Weights of a small transformer language model: biases, tied embeddings.
Each number is 500 + 50 x the weight over its row's rms, rounded and kept within 0 to 999. Layers, rows and columns count from 0. Numbers have three digits each. The size before them is the row's rms in percent of the matrix's.

# up: layer 5 MLP up, 768x192, rms 0.0627, rows 504-603, columns 64-127
# down: layer 5 MLP down (transposed), 768x192, rms 0.0343, rows 504-603, columns 64-127
up504 090:497541530516500516451495515522478560441474479523519436538521494365536541574571576503442480582570463521548467436491427547488580462535571507534462529418469487480520504588590522573483517597371519
down504 088:530518475478548528440498507456469583504470473491486480493518484398488520511541469509450478565551485508507502534504464562442468482555606524516388575486464477496484522536626577506458481544467567
up505 109:472467464495470505441427594451406480568584418515540485518571506499503574533514515563456551537494436527549470453472455486447550410453572452542522498554534543506561483439546537475480561579524451
down505 075:535550457503472504478426405534549521529553521489445510392478540490491453529582546462541602398481499559486475518578519512391508580528486592417509477510466548432514581519427564486411542508485537
up506 112:529477482459486482478508586542496535413461454475494488443517475448618544561496426517424514473488476614532378502501414540410553428552520488516463552499527447460438529619484562576435453515412567
down506 141:491516468419524427426564546462454587500489468487517488528451591522508547526434483553453522492387452540498564438487558472483526420552494387478450594620520447527449564479547520564582495459425421
up507 039:487510559491467481377474454518496528505481506518495501619409493428526474499430482479498565446489492560509502474504446512470500544500546485449429451538529506502489568517512471538495434488454382
down507 033:557506486534536545584543504453527482497541508541492521440552524510464447501497530550480476555447494453495527505439551527470501507489465571565585554470500476551553421496467487454430536394568576
up508 053:551556528531508566475455482515507583538474529575432445404495522543482609494502481507480438487493481485530406394524461449464529522500496469549495430409442428446442588529523542519538497513484509
down508 048:390515522505495420521535545459496413505480485491553566532519518437552371413414570500534435575537526473483583592449486509497505495433480583477519530675539543540497417455484445499450515513540453
up509 113:466588444543478443499517496458484500467417491482524527485426564487517471552487563470521459465551458559468509492566397520475555487545513499536528464528547606477565438504463571476375469535487513
down509 090:481532522464497470580563534402528530478528485573498517526483551572584429481468602448505449443534466527414481505445540491458504471540515489501524484404498525373488484552496455491506425561520613
up510 109:569560511442512538535471470549478436494502494402585516423448416437556493523522488535464546476576494448448521514460419523457615498478560567511463498421502567456496521471464446584443480584508522
down510 148:489471520526465523437453507517550427595533501563523546401527452466459490517520479479447556476503475559518507469465504527461424581471573492577460467530572408525529550480483534428473539473448534
up511 096:516507459607491395448586486499542479491499427636512527554578550489484462516507514455511487629585477503534508410487520502464507471462558448488469544508498525510586534475536446488551559495471538
down511 081:401554539531506488533457473523451474510547501506500474554424487523499552530469464544500498516467494463407519519552430471496531480437510513444492503511513491490496601569561472538485465557471465
up512 113:441457493575472485447542512407436588524435577489464350563545460514532531495494559577417475589523472400468487405403465557507530550554558458489462475455515513524502469458623512544545567512411478
down512 100:407500472512528454457545587518490490558517518440587651542525441401453493534483527551408460425654463479507501440506568541454454497507528462496408520557474505376517551499490506514409469457553570
up513 122:521548502443538526462436462486557551539489552589501430453543479479530529528540424546435467496565514524558487530533499530457523536499533468498470493518497447571567555560608513544559507490477509
down513 136:491458477443530598420397454492551521540501495572410536530491480515492555503526589469570475534483487474492482505393445470551497448550449402541520550588536468476467451422445488542481512485532436
up514 112:595456501590474582433557547439453540331496446539508514482514480547444568517523442498443510534487470527484546416433454532504495468443552384506446496554460469566472581547472513574554512519439624
down514 092:471444560453499453607417462566429495507543488511480480470539416531502605521455528560508497527457493519433456462434513438499530561563487475492591475443573527449549498403511553436469472543440447
up515 144:583510463544531466420527462480505492511453531481535508383487415421603510516534480437477543472489490535494480555466548509378556554455518488491404499520478572525477478538421608515398406548528582
down515 133:430508539469517569498561601525509484522520480504519507418537500497567481465518471587540478482541490572449419443486505445457452545577575454451499570510521543475584465427551588529445496494494450
up516 105:529544452501503462529532485520552501468476454585489539516517542483536474617470556543528560489516468495576496441523475500477548442519452429561478582460559536530471433533554465547522499544493540
down516 122:544497504550478479536543466549521561476444474524564489508450442482460405462506423379535377535452511520507572549515531436587536418623459435532512521536487463469446500445396533467503548417534555
up517 086:515511410463488620490431483478427458541380478446532504468516504401604490531495558597455528511509482467523470467528555492447530425507510472470416471545517425502350541506477498479539587487525476
down517 075:531471543537514454531512544429580492529513543540420489518484489619425577478490552418528410460437508485475510470524482485601514541510512606475526564488508539556668508420481441481479458547442455
up518 096:476556519463442533409508542501433539516480478470514444537453481426519617537551532545463482474527473560495440472444441493433575514547562452593481585447481493470472535497552495549441483583409510
down518 096:510556565446556516424504548464483664511554504517470368525469458444564560436515500586457471517537480535490498468418487545427441552594611457570437572459484458521442555590588549484444510555487504
up519 041:480443597437526456484506516589522520437459524479441436563381565494503447467439534437459473469485495585429539480448448569465523513513597518441473520617530511583478515522514538516451511489460401
down519 036:527537424556557567520481454383401439459476474518570537492617459492510508526529490537534496552516451419476472567524565399510437510454454483586518472428424455464547499459444461518483523488575553
up520 134:570547476511510456490535491497456524494437529420471452443475471447553406493495567527449529463530473431401535480561478516471581476498562548515469512535553581468424437519549550536471531550475483
down520 125:482526540545537409440510537469580489554521483485410461429517382487620441479513577500561562424529521452513491399531514540457431459609531482438489475537463580494449404481482447514470480568419607
up521 097:504531566606542570418591586495466486480519506498445518438525518545587492606499527538493568487452439524583495513402512397435514493520469468596480573573466564558513444585516571469479479631480492
down521 111:522561547540487507582504427614536438542468531548535617486437404521482437488434435434451554544415482474431496593585483470434579509538504515426500467563514528425534552436564489525464525475503475
up522 107:430445470497494525451501629476486563477467441425460467443499437496440539514508537550510509618484479390457456385499521522450557475539488385516525472514577558588542481558584435496517534559442380
down522 090:569561517403470543537341549608484555569543537532519528479494540542542505519509526506463478448445500550510523586531452520440498467385585516519566503473447415449521549536509526480533446484465479
up523 093:479397481463529512445435552437437584508459490592509441543542603472540611534520536525407460574490456515555441442452442530440471418516592452534478556481547465534414585427565478464534539517469443
down523 108:539462489584488489546521477429534431519505520441467482444473435519571494508495404447546499452470503487533524440529583547503481454419496489482405467580517489489641444536511548488398531576600482
up524 124:515579445539527512505469474532446520478445458466554393505423480399517553542548540498457487437576482505495444460509492557454637467537570491514435537491459466409504548502516506594464528610441471
down524 141:482487516524633484425482547540482475475431501474473417578505551479478504527540466560456358564543605563492502434446477485479527438477420408465481481494494476489475487469524542494452537500592540
up525 038:429499474490501427521524527408448443448540464534540322469504545554506472581485488559470461528492473511310512514403457593466499423508554505481421534531452558576520410485558542500504485464469510
down525 033:662515525536468568475490439547534623472439524471530579508467458479515542442446495434483525465553505534574453561564526393521488571510439527584585470443526462386472628500440485575519599517555468
up526 101:496405521471545542452535464477448528406425444394500372468527542511531513491549516521534466495545541464451412511403408520472538532519522485578473554545504452543544389556505549490521413512427535
down526 069:600537566519503550572600601457583378585538524529498499488513488437442453488531514522452481464454509457555547494501466550536515518451460485445481445510555494526510544546451496495501479519471432
up527 099:453523444470491500454561525433423547434454562414493429486494516438558568550543549524457461592567473527540413475429470587519592472604554493574463516423445470455496551577541517560566439600450606
down527 110:406547524470509504431461559450495598448469482482466454501453494389518476440523516524389518533504463542542489449411468563457512472583561477524441529456445461515521491586592549484515441552502508
up528 113:398486493474530517510369489532460469520457484426637526468432589505499551503531547486437518503483482476449449570445505412474513478496489566495520497392532574418546445449451575496441490503502514
down528 104:502464468456515585407497552481439558463489481514415483555511431505439487562526482521527551511546480469621583499414443563559491529533440522477504529530429492544432541514523478545579444430538572
up529 081:474483517489434439535461561456501586443500418496528475488515505469476678496522584519404502558487535521477486458390513520482506448544577516487556508493514432451515587571515491491549490489489471
down529 060:498488498559495524435572530482450515538516544519504515519522501515499350466473567501599392504508501446510492500492469498564469575490474521547478489447497540554519352468493480445530573617547446
up530 059:523614619558452486400482443567495536452422533483483407521454514460389482517567507530527461449457508522489475505562445477495508527486488515526449460492506507537451472438572449538502474541564492
down530 066:489452404439505505572483543476515474539587456495526600528564488572638506445462501509488517539549502497541524436453498494531467532485532520546523585550546482450557501506416560537522508512472494
up531 110:465425531466505477440453542477496504568454474527539468459522424472499508511525556492416464578496460468448487502461534525461507514606582518429415515575416470506525575471600425471461559498534504
down531 104:529511463534482508457511522495479502557498532484508570547504504476469463463464456474463504491542496481526587482480473428469522486395479469470531548458565506449513450517478515513594508444499504
up532 088:526558448487499501453489461530493567461495516468489439534494591428599556532540493537411476509552482557502499460448401508445605480582560512562509518427500496450510539561537509565480520622397554
down532 114:445494482519522483470463534537500604466485477484476480501482565379475451475544497524423474539544476530529480367434458532467486471593570463515439545480510501473507508598604571499466528552448508
up533 085:513524498465512536466438552493464537503513490458508477496452542418524562535525559538394454517558527514528427466464410518439565466571543482572455556485521458522515548569600493539495474579436530
down533 127:500513488454541524453439533470457568477529485504468371520457541379516552465512511566408498524525476546515490448461452520429511479612582479506428577470534469467491530600601569521476480554455512
up534 144:541510477594524519586511464509443524511498510509573491489462456529496503519503556444422526559575501457514509539505476472365530434541572430490505515480423398554405541516607492498567543522487459
down534 143:513470521390506414503461468497519443475454466528461430489545493548546546484537553519507450586649497501594487374385492484484507494482516556431470479561513445551564539510361567455526476482506466
up535 031:486496433485523500546463495515506408519564482547509413466458485471531497491540576649452453473400515508464488541460452515479487444539482457507462611542516419442501495490545536566480368554393501
down535 025:560486508466494508437556484516553562462442483504538517547542470546478572436514518388528546505600504603450485447508519436552530491475504484543537371460450561504477557500453511429529585577581456
up536 050:460500440564491494624432511466455496432500390439569484498512532410463488487504564625489505546474466447519500419476418441494503388550470388479496541449516399432487516522515602550441491496472599
down536 053:543484545469486487410588505570580552503543582584492486494456442588487559468487506445511516447554515630447489545495586533493454571492516581541488444542459588560465528449502435435552506563530406
up537 097:433510566445534480529448446465431459493544460408464521593514521470494444496504487506465473543614529496547480397468495486454501431568493507557560509421452474485552510477494532493469497489492475
down537 078:493489390520506523456561473487515488519436485456502497524453502486539502542447503580501612582415494422542517505538436554595485466372487452468526445571493571469537367427500506518556495471556522
up538 102:435534502502510527415482486437514487564471486552478552511472534600465457556519554500515509550485496572656467447511446491496526398437548446546515479501501502586562473613523534526479451558471541
down538 075:539516500417522548523574486520466463436473494491476579433530423467595559476480508440467565549554501506446440558507565467454605422542428562501511533529480559467537525551479462476510530479475527
up539 042:468556511507575476430449428419475480495429631496523464570426468461472546544538524513531328557589513536540543529499424452448497551481501589574445474520479442502496455427549483526464511598501515
down539 036:568439492499477453544504558608564496488612404440478525417597543496562462480549449493459566443407532508511470465497464554551464454523459472457462565475567610501531526580463540510561441561523502
up540 085:482542471466489500457457521483478554479490535483508429525490540415547539552538526519423478535560477508507432465478419538440556473577541474637410548490502451484506535528569526574504486592431540
down540 112:479524482468544544444455527457443562468500470516473383509461537373521521455518487564408510509539485525501474454467457534430479478582555477531414611506514474461529513592566556505451489554452544
up541 113:610563490395480575519560484442429553478490548405624433577545444446508531527519432439378515491541494493483566556457525507380525425513516481481493496488485511462535604588581525485524479535476531
down541 108:533533495514522361455458482497488514537483538450497447471502505450497505454496461500514494547453486505423494555518461458588554492604393544444490546420529481453518455546474492547552484506482504
up542 129:492535484450456493474570494444464516487522454394540534461487438503519560632506468514464519516485430457514427480469449493421583471512507520558473544514543595575544435487511559554522507550446559
down542 122:496465546454521497437558546561538530557491455519464616533492465446457515531489465479474482489391521427394481510435542463505532436408486490492510512526572590489402497522647542579496619513489537
up543 084:560527426442507630515490488485540441518562505518584545513482459484475462525516429447377508481542492500488494505484513581526595466489540537441439518437503562475582472465391438574452494516504522
down543 115:529586508537441533503559511520560527517535563571471529469484424533510529510462400435501582545547436492545494400483520511547473507492541470525532462515518568502481495461490503497527526465508532
up544 069:462479455544528524417491525447513526512565576622470500509483583486489530491485617516491448553580502492534415539532426461448477548572464456583477453482449460481498508453527462474530562519509572
down544 075:546542490449476457507531482550461509570449495435493477518539473547489468493479431470532480539448511491503579496466478524552457468441469543424501566562522527503485438528449501589477450615515475
up545 067:540522429436462458578505481481472544550362513408571405480535603483608514512491489545508525612522487460493540600554521487450515373566489537482507493518475473453458380565449474424540523518496531
down545 056:432479533583504491491516510529600484511539526509508587459431378561503494508465496478498441380497467497490461439476515479530512534524449522414501536530463511542574542481578495541429418678472427
up546 072:476490499499519423434513561513480464564501526491500510420438552450533629516550414510393483527442528481500504609479542512529502483524524525552440514446456484455550427546479483517524479479541519
down546 080:547556497479490502530469506512568537475579490466461519509575465535485389475497537533561553432568497477561524419554413465499544520433400553432522454568470551512425539476532484554475460538472469
up547 038:551528472444518459511556517497439410577529532482530501516546537490568511549562512481477464577523483482543463457541500525527485532458458529591528569488514532423462456450562489535483496456512475
down547 032:463454458531509481501473487529563575408480504501491522450444467496481450436471449439572531441431510580514544551447505505478547478469510432458509471522503496569558542586462578518511449677435516
up548 111:458437523444521554440434480473449436512494439460507533536507527513450516598627517492432413526523578565557439470421471487494529452497504467483512597487489434464508493458475604513482469494475554
down548 096:441498530550538542433479453569499434539509526440468469450473519484491578503423506522516592492617532434393460638473488475450491502419508635486445509553463522497564416395537569460556510639562521
up549 088:500422462507460469473481499508512473449561451534519482485464540482504493513477567414514428480508528545483419547634550489434506492504527456530426510500492445468508588548481577507575521508506535
down549 068:489524544561472502509553541429522439594489554466528449524510456429418493465500428526454613467489500510496534503473441511553500502469473618433429519456431501497523393452419514449441498533488583
up550 084:463493553570583462511539596506530459379519506490520466527522548428522493483507535548462514494576510488540458420458408578399493483510450494561408570504450476509534467444559468507479435479475519
down550 086:478511506448520492523489509393444482454446493452537509452501433536523358451487449420569491486456494489481533563489563492584495478523453519444593434390471578430452518571527517473567544477529533
up551 123:480449559491521580477498522575431431508541491493441555427436426584469485521499500453455521453503482518494441548518621468517531472592584508598563550531426577484476434553415502577460469507450545
down551 129:452438504559507561566540532476407457532553453512502534563467470462443427489529496508532479520473489484521500530447535526501429515511469499480517546539458558499577567476506514457451593538472476
up552 101:451482496458524552465445564516542532497482559485495525473528509518515560510491418509447519487424498546495405496501480475510536534575470431484477458447533533511426448522465554476353475517467465
down552 133:480502583512510533485477490514400503484521481562420417514474505466529439503516523517553485476505504437529541554528516486486448490395522495519529453575424445450557518441546528564649515394459497
up553 121:540501495475486581507492519510505462471490431433450460433497498416482534486519484556564545552591500531484484475435416565413538505508450532609466473482567537499582443558410474613475491534465518
down553 156:476509501548514619568522536391430356489468471458521555503482520627507488500506484432573546478536481534567457547506549461503474526546513512558504442445518481490465496550432520413405471512474523
up554 042:449515440478512506493442471512519395466474517547552433577440579472451515503474468457487393529539505502432492511461458451459504525501578465457393516532459458494456475486565560538406492543423474
down554 037:529409558526551473504549505498533582488458454438446559421557480536467552471467528565444553515456465515558541500524447504510453506441426592563526495487460570464564555495421423456558521512610539
up555 129:515521513586479486534544517454472541489487506476474429506520510499498431497459488447490510526567502425537502519421500513380533453525573443478464535454491483466469528515582521526560532527468467
down555 147:513493563434518570565502469524574440460430543540483582516481509521466539497532509460479547544486473474566416532561428557472539577439546473431453506478478449569556473588512562395510545506447413
up556 063:495507483454498490477411506627507443481479430630579472464515527510550548533504540591463438412472524523558505420537493412480502549519475462538528530665484454477500574527514480548621400504491444
down556 055:545503471499505501521536550364482528465553486425514549518432467507416452404475425442528470588477506439464572575463520532518497476505553504457513501403515533502489437442551510480389510555552525
up557 082:498548489474480516459462514486477557487516507473490432489440540424540592539549553547408471536555517524516433448448416543449561471577548474607447489483490447473548542557568518563497453595427521
down557 115:488523497463552528434454520503438595480497482510459377501431535382522551467531496532421497524528480522498482430446451532422488497605587495546424550460504457461505521579587566513479486564446501
up558 120:544485593498503532394557498460462478506498513513488431496500526490494495491482459541468603495399492479522497495508471585470536475432501478452392553563512435517417498658398499516579554545470590
down558 113:466524457490470508553519569484384586440384522454504539463510606486567568495455513480505518512381480465501438596513535519536506486624453503374519543500502536546456420483492543485453579507431526
up559 124:542563523520512585451440480446473532506428522526501453486466473551545520516522517437490467520473527531480460586459502442448507525491554504513544492478496507482470497475510560561563620516448546
down559 166:493467496567507564546590628524446462536483452509644523428471501506495532523497552521485512435449504500453528509438512542497469519507500487529473511452591526478519533470546485498385535486532490
up560 124:552466449520474465488510483526412489523450494491509507540527486450569493638533513586412520496488485465543499496462520560414554432512525544509513528514555503480532404541502493501436509528428499
down560 141:520513526478528522476578616495467516504495462579494498446452544490414534516485450532488510465432446551428488485447504464542440428487470366444472560538498440564440561607494574512611450303554460
up561 080:423387483539476398464504560526539572446469525471560441551477614495502436501480521449457456546469489447453498560528544525437482433516592515419522466577407505444464417497407532497493543498508513
down561 117:519586570467510581538492512522450450562526485561462503490527427515492549522487471548481526496519503504513526502500472462526494550540357554585516503404570504529524614566678483511521465519475484
up562 120:527437524571520559462603460531433417541442518561499446491449495485557495510498552482510571510443476461522499449442471566430527557561515468520550524388484572537525450512589528536489531523508440
down562 111:472452477524484462513493531416490607461537545484522389526658577504462552505504453592540491518588493537543574488445489476487425475550521505553493476538497464567442479541487491458557431454478496
up563 123:506533482521453474457556449507383544448511450527591521538477505561559513567469577503467568552552404483559483429531372517372549511537508470478501584486546527581461476496579546472522482553489506
down563 094:556511497521529456497429470468473540557539628466474480433582519511584427493515485591523449448458531530543456514467520486494540401576453530478518507526482546551427567453507484541499518549383553
up564 130:492600465519486501501519505427395555516469461460472498461539536541542467563520488512517572538456423434528487424463390509432599510539527445501502515482583527576469451499513529567475490549473565
down564 120:555540490551557403451508528489525537559467458474505497548423442479527455525558479508501469520530508494437479460527406513456535500587480532613530543544516530386485537459534559592402510611506455
up565 049:531453354528491492485540558409473537547567503516528493489511544455580463539482463533500451634660499586551498546521570585536502485518554492590515443424523464509516498546491557397567582479528480
down565 056:513516616482525537533466431580522452522445523508522475428530460526407493467456511499467492384352504407450519506489544451465435516506435446423498573592517478547527491534472460575430466567442468
up566 125:585490457517496412458491474458545573492466552545456451491516527517598611532526485551493449511519496546530434531527516510488520488544512540471444488514465471457468617579472514639506398522450514
down566 133:527457477467509492530526494478489492546611528445544471545453437428524445513527492476524499427577477509577548595524435526434534459432549424509393471522490546537535600492550441488479503576534466
up567 119:528593554519524464485460417546488502576450479406553470404433463455638538547497453549519496517448494473483458653481495523465506533559524568495432392474478560402434543457466531576513520542449608
down567 101:500416544503519529490512553526487434406612501537468520505374536475509576507464574504560457570543511432523472539503492483486540551497514568462508474453529506609549537514531498453533444520496497
up568 071:415512470501490478409465452600518540451527474575507565594512598480389509474446525591492433462497503458549464457502453444499509487537470431486429508549604422442355554467465554545537506491522548
down568 067:565492422484508480528544508397413453459516498451443480477548474524624514481462462403527514553431533483424566528477576601529508525438560556535534503527393502578604448491461466497478512521531443
up569 086:462521459438538509448475484521511527497402628493449543465457509395571469525533477466491539484514505461593480544518558436536500512458543436509490527520540506465567490537504523454513512498433440
down569 081:497563595598504509481503518576532484541511402477475454510530555476441518472521510544503523517463514571468545411534503535486511509509517598522513454463500476609512455454524537564476476488608523
up570 129:529541401503503543411540502506405536479479494454526488636507467510499547617517523506481508547512485509525394502444338493519616423567606520539537541507517500498489591533463583560542470534433527
down570 148:499511485538497564366394499490567458532454464497527550448448553585514520477452590463545601484566451439533503468462464550461492591500502513570458554451528552486515469550516522547487569554508441
up571 108:578620450570532551480505580479446501454492471542509495470483529622650609532527410453527503400404498530553568616515527406483536476510535530505441511437510512543408492446490511501560517513490535
down571 082:464456483515498562486517543502421548470412606500515477486521512370492455545469565425514491529492500516454450568495494539531534503440586511504562517555490546429478564544554469516519515569529499
up572 115:490504536475497511508577455444500420508522500405454472469413488474406503520516400495477509419579493528578480439494433528502575519488484479517530556397572551465561434609460480555421456560489530
down572 110:506537539498474587551457525454415356567460407447509441557516508563544477462534507420509517487465498523504529532441495492558543512473561548597515423489485522486528429539468554452460412534524564
up573 135:543467469484497504401488487514498476499495455609427535447495509527448496603515578495468523526453455509555368510578411533475572493480541461486402600542498491547456451518472571487506541560460593
down573 141:442557482470494517519449470487479514499479463556524581537464463448516396494502410535381488531536508462481537519508501477592542556466405474373528470609509475510569571352530540483463539483565469
up574 125:509499529492521547517511463515507434494510535466439503525499419457498449515513485510475545456434487565527506537578489512484576469543576525423450483541448438492457469565402542547536543498468585
down574 135:540498445514491616625470500577438466484474494430553603504455517521456517506478461515478489445452497450538497532441424456410467531377425355544473510507522528530508552649555533434407499545496465
up575 090:473483386513493563506457574550455684401409484543478506497467585527468544521529484572452488565482484572494495446527526506472494473496506418469504562455477490469441494497526516468457502510522498
down575 092:504484566515509481522552483487548297565585541477517433473607473502490451491509460510557516467466483469537468431471543429547534506376500516455432427584429546504572472516504530502578464575446408
up576 118:480424487516563511510507487427449519437447495450493477560547444519561536504519446461472480501558507410477461566507420524421542393614599476450433548351570485527489471449590557492587564535456502
down576 103:447482578505520447511455531505478492494497559412403560520474497577591428502523485475425486463455502446545518521530502519435520521439534525432416479556478435421522556426511534513471462501512458
up577 114:503486460527513429393540487513467576465494484536461501516529424508490506608514535445462476575545472492564550513446502490469594482536566420499440561508520386492482589453514554512615501513431503
down577 129:415439430486506528478469515518481487579500531446462442433489503508447374535496586546575557470561447583507483520414422458438480481540534519514474670559456558463521487585465564517487538559486539
up578 094:561548438395461523541417460452489461505486581474482460468485437494537464536460500529499571660558423486470542558567481583389570523506551498446389555517483474497510540544540536487437433566455548
down578 055:527518588637522453467507512424545602538604408505450456486583473539385536452439509547560493402504494451506506507416540545534518460516483469392501493501503510534588498448434459507476536586564507
up579 066:382485439561481524466355572569502633393435465457532511456466567417549507487489633521517490464537489569499484504427552521474503443529544439532470505496489543533464434508490522521457528467484486
down579 074:585501558441477571464642442451494421543601563500447493558505480565428525493528409527479540463395486450455555477571495493461433554524466568495501429520495444484546584472471460508518462517495478
up580 038:469447441477468528451534503547492453519600484561516535533477446459702484464407601571472604526511521590467471515607529519479527550464486509421500472501451554519510503557428456505560533497459465
down580 029:536528583528470539572559472453558537554457577524479488506544608528337489469523463446493416558493488406580511511413486491522466423581547470505508538507529474456521520454541506456459520448567531
up581 103:431424558502496445417462537496564456534534408512529506485650474427449507530560583543470499497542489478476502422419530571485529448544528523493530510566477519465626434527509451491459442498511429
down581 103:575506506569496524449437513587446517465600544552523594482409479493449476527478446497488480447532494464489505512521447486508524500377411452549538488474467466441367514476409455529591479486424564
up582 112:527517576525489531480573485466524546491541529502484521440514536523503494535499497521510552489413397449505447470514463517383539492513498491494495588537521555584434419561468573569571518548494538
down582 111:558494503469531411422530504471470549473429444416497580524562444526567412600570422492443454462451535503466524450485449510463565395533511493550534454599467450550537413490435523524540444508501530
up583 087:468562446503501492442492497466496580479492511456472414491440512430597566525541536536433482498558500555530440483444442538449580492604558459562469525484497444461544531524553527582519475611426521
down583 104:504512472462548527431471504487441617455498451504475425472431546378530552470516500548431478539529495537507467461470445518450483462634568465531413570472500460469526547574598564487499490551451538
up584 097:431537479408546470448495481512498447380474541569473365557558510368544475466515478524467454522627533505500460452491555497542526464498477508532464439426506442482618554508565445562486550520475581
down584 082:492433499487498515469457496511493575551586486473521553470474493550561496439524592552500512551419462517522545587503518515479379482586512425484501507580528508444464534503473456608550613547559505
up585 113:521512467464485457500499486477400468488466459551550541538489546513528526606495531548446545600525388479558500506516426456410534457576565477580511603481551472538490472440628429495491513611475537
down585 093:484524458535593428491495528558525422497510455502484525435610417535483426538553546439483542485602563584524397498518437511450456431419501395463478491458509586588567455486534447480485495583442469
up586 147:561530453463491429554503462454477575450470472486497497514555398488502557509483552415496445554608500553430453521456515516413517450623606496527462498464452513530458577449577514546593487531506413
down586 194:526535531506495502539395499567563396504396497472506518446481551473552529460442582429547519419582501573572484403458556528514520456443542509378504498436512431439452470472452522501569546454474475
up587 099:481510563496506442475563556492487557523521452426571509505572482444543592507516509621478499448577483433561504452428457523460491539446573382509483459407525505584380497446489548513554505502412467
down587 083:461501441458529487433402499587497467512454561506477501498579539525479366496495482495508565547500480509534451443541563483588527538621400478445567519586538512503589404572498478440398448527562531
up588 034:404405459474500508539520557466448460562511464533534523575399527525653495485364525570459447545599501560468543583513463536548494420486504478543484519511512599527533515529492452514561518515461458
down588 029:621592529529483536499476385462532575413475553493471461413627499431418481481531500403544529510409517440495443497479644458451517545547483496414502457511520400519539482517543532474477532396539508
up589 109:479488486521489360501562572369478459487460484538581422520533584396561436498482515486494525525455476519553545464494554551469511452542574431467486529520473544481489445573478464501394542473495455
down589 108:496535549526492538523490517575572506522487562533485539482497471598421590477479564403579501420448482483528474449612462475518483494463483473581550471514571521534475595506430480498566527548497481
up590 117:496512538503463454508480458527443468497470518427490478511414560587587530553543610385447498468498485482529475526550489406493518494555568566519559499441497531523461425444524521470508464522506451
down590 103:481529524490497493493518502456543436451592483532469579471495420503474526464535433552529542534465512413486581472443455446508464499517394459559439441590483537527423501499503493494500516500438532
up591 114:513581366575510511548498450614438569434393513520433473434463493562571543525546397460494501551461498427490513554519379472459547569609575484497457537490495499468396465455530507544558564506476565
down591 112:507457499515506462408488510482503541500532433474521494508471523453458525512451559580506489463401500526480536520428582526536465533510562469464574507521456561483419545413513415512518466500528455
up592 041:473493497463522514478538502421464511443534587475525391506490454560644454505430516501497411436545485554473494515408501580390477463512563552577481530579512567628472485478568466484507511434513426
down592 042:566541500550505491501413464480506525506491491484470564462493545443476509448524423468531531538455489467539489530580498424601571531554445454465589495413551474380548489532403541592493498540521529
up593 109:512494519485505492503561441423508623590450532532542436511589428482604460517493538473424501563519491505508508522458516560422536524503522424410466540514483453454596597559515537476470497514485488
down593 107:459419614471510485455436552479475438539497518472445430608516512502593540500524503468482471502541495544450454624448466502561511514504482481492564535461557529587438472516558454520499522518510568
up594 090:450454499452536413562429499533520488495482539486560531522486535535448492525497460452414403519553527532493453548492423440439526428517543550434550521451422605522507537441475446478500441516425587
down594 070:527486478530495536399506545497564586461495545532512483522499405437556511463519436543536534445606515463458556519550536463463490448525423512495471531476538441515453509564575517515500472556570436
up595 091:487457581430469545542440518518491391510583466480486500465459527437516460482535547518499537452527504527530442541488561477486495497449462526574553488427430529452640430493473517472423395525418443
down595 114:507442493582518469398391528505546570518519455508484526535437524485450575494463511551456489456444509472521585469509496539505511440548395512375529480450481446459476488563413511609555505442499572
up596 032:479452495531451460458482427544435452562469416424575594523453518501509562495494576538508502529487455509417511459510458398502514530507464440402490530470446488463507415537428503548489520500559577
down596 023:537523454453514492529581575516609550445487549588509500505553485495473456442492474420500493484503488579500446495485525577476455424434593520533502496520555515508460625405552483506548521512430446
up597 095:454538513474480515419521515496436527497488482534527450530485503402551582600545574533407454560565471557552439466473419524451597442566549479532464535452482451482503507510561536547497450603405501
down597 078:446494496493584491482533532519435521518452457529502475453452505414562506528503453548414464501559500523549527506403506522421427526549580507558435572436454454472549517552607577457477498523453510
up598 136:473630394527519427487502444465499552462443574488419484421430514481556526551510444440534432495465497510595466529502515471487575528637566591613526493481497552497443466525426572504503421515437591
down598 113:442449510473503430442498475585491515491354486486530408493402458505533464516540461486453564539486510545488487470494479526499503584438690597535481479487527573474630475424533576526514456510470545
up599 060:505490523657473430495480577535489511460404495459531528421501586491510678535518476406560472489567548477538469437425549483493485457492564507598446458365441513471487464516464465470474523472548544
down599 067:490590432449522530493521455508550555521556535590482468528526443492460343456494587578463519529437491455453556504570448490463527533417416586444499524598550519503460533526528521533516472565429470
up600 115:441518497521516497453526573430496492467576503405446423489420575521476604509523491482521499412488482458480474437619494576439556455537513517522455525468528551491505440533465512555495482556482592
down600 111:475507494580489417579530546445511465530550503500465482537551537560585546486478534469523555470539481563476514576503542432521513527524488503524541448398499521500426389493521488470482456582414574
up601 087:488441492590497443500469576479454493513474479533479547532631541471530497525502457518510577492552475469515473491520488484511517534485536457489539517462511418537557597541573470496482347537450479
down601 097:529552450393506515503619460485523476552512523501570419509409539436483520513522523450495531551493493499481506351487498475557479521486512516503486633567559575520519423484461471532520573528628505
up602 096:469416412463451451527502508649424539518462492430525448417447486521560557524523490493538514528435503458511420523536563526458517458507521608498519466544405539446391480490445546550530549513506516
down602 112:520590612616489526482466526406454370481393470530437465555522495397472452512553472473516531526506498470518552426497454558472500523445427469456570444470592463571600462605540555483491500480531508
up603 102:416481569461489590538511400418521557363546522448560544484476527558578532504476504538473473520472480489500527444474462550478513460425511472517498555506519480429498520506485474513440483486504533
down603 098:612492431440467508428490557556455375496509491566435468534532461535358526530498503463533559418533482507592432493551559436525543529557493527453549524566503523566498486528402503476514524445486527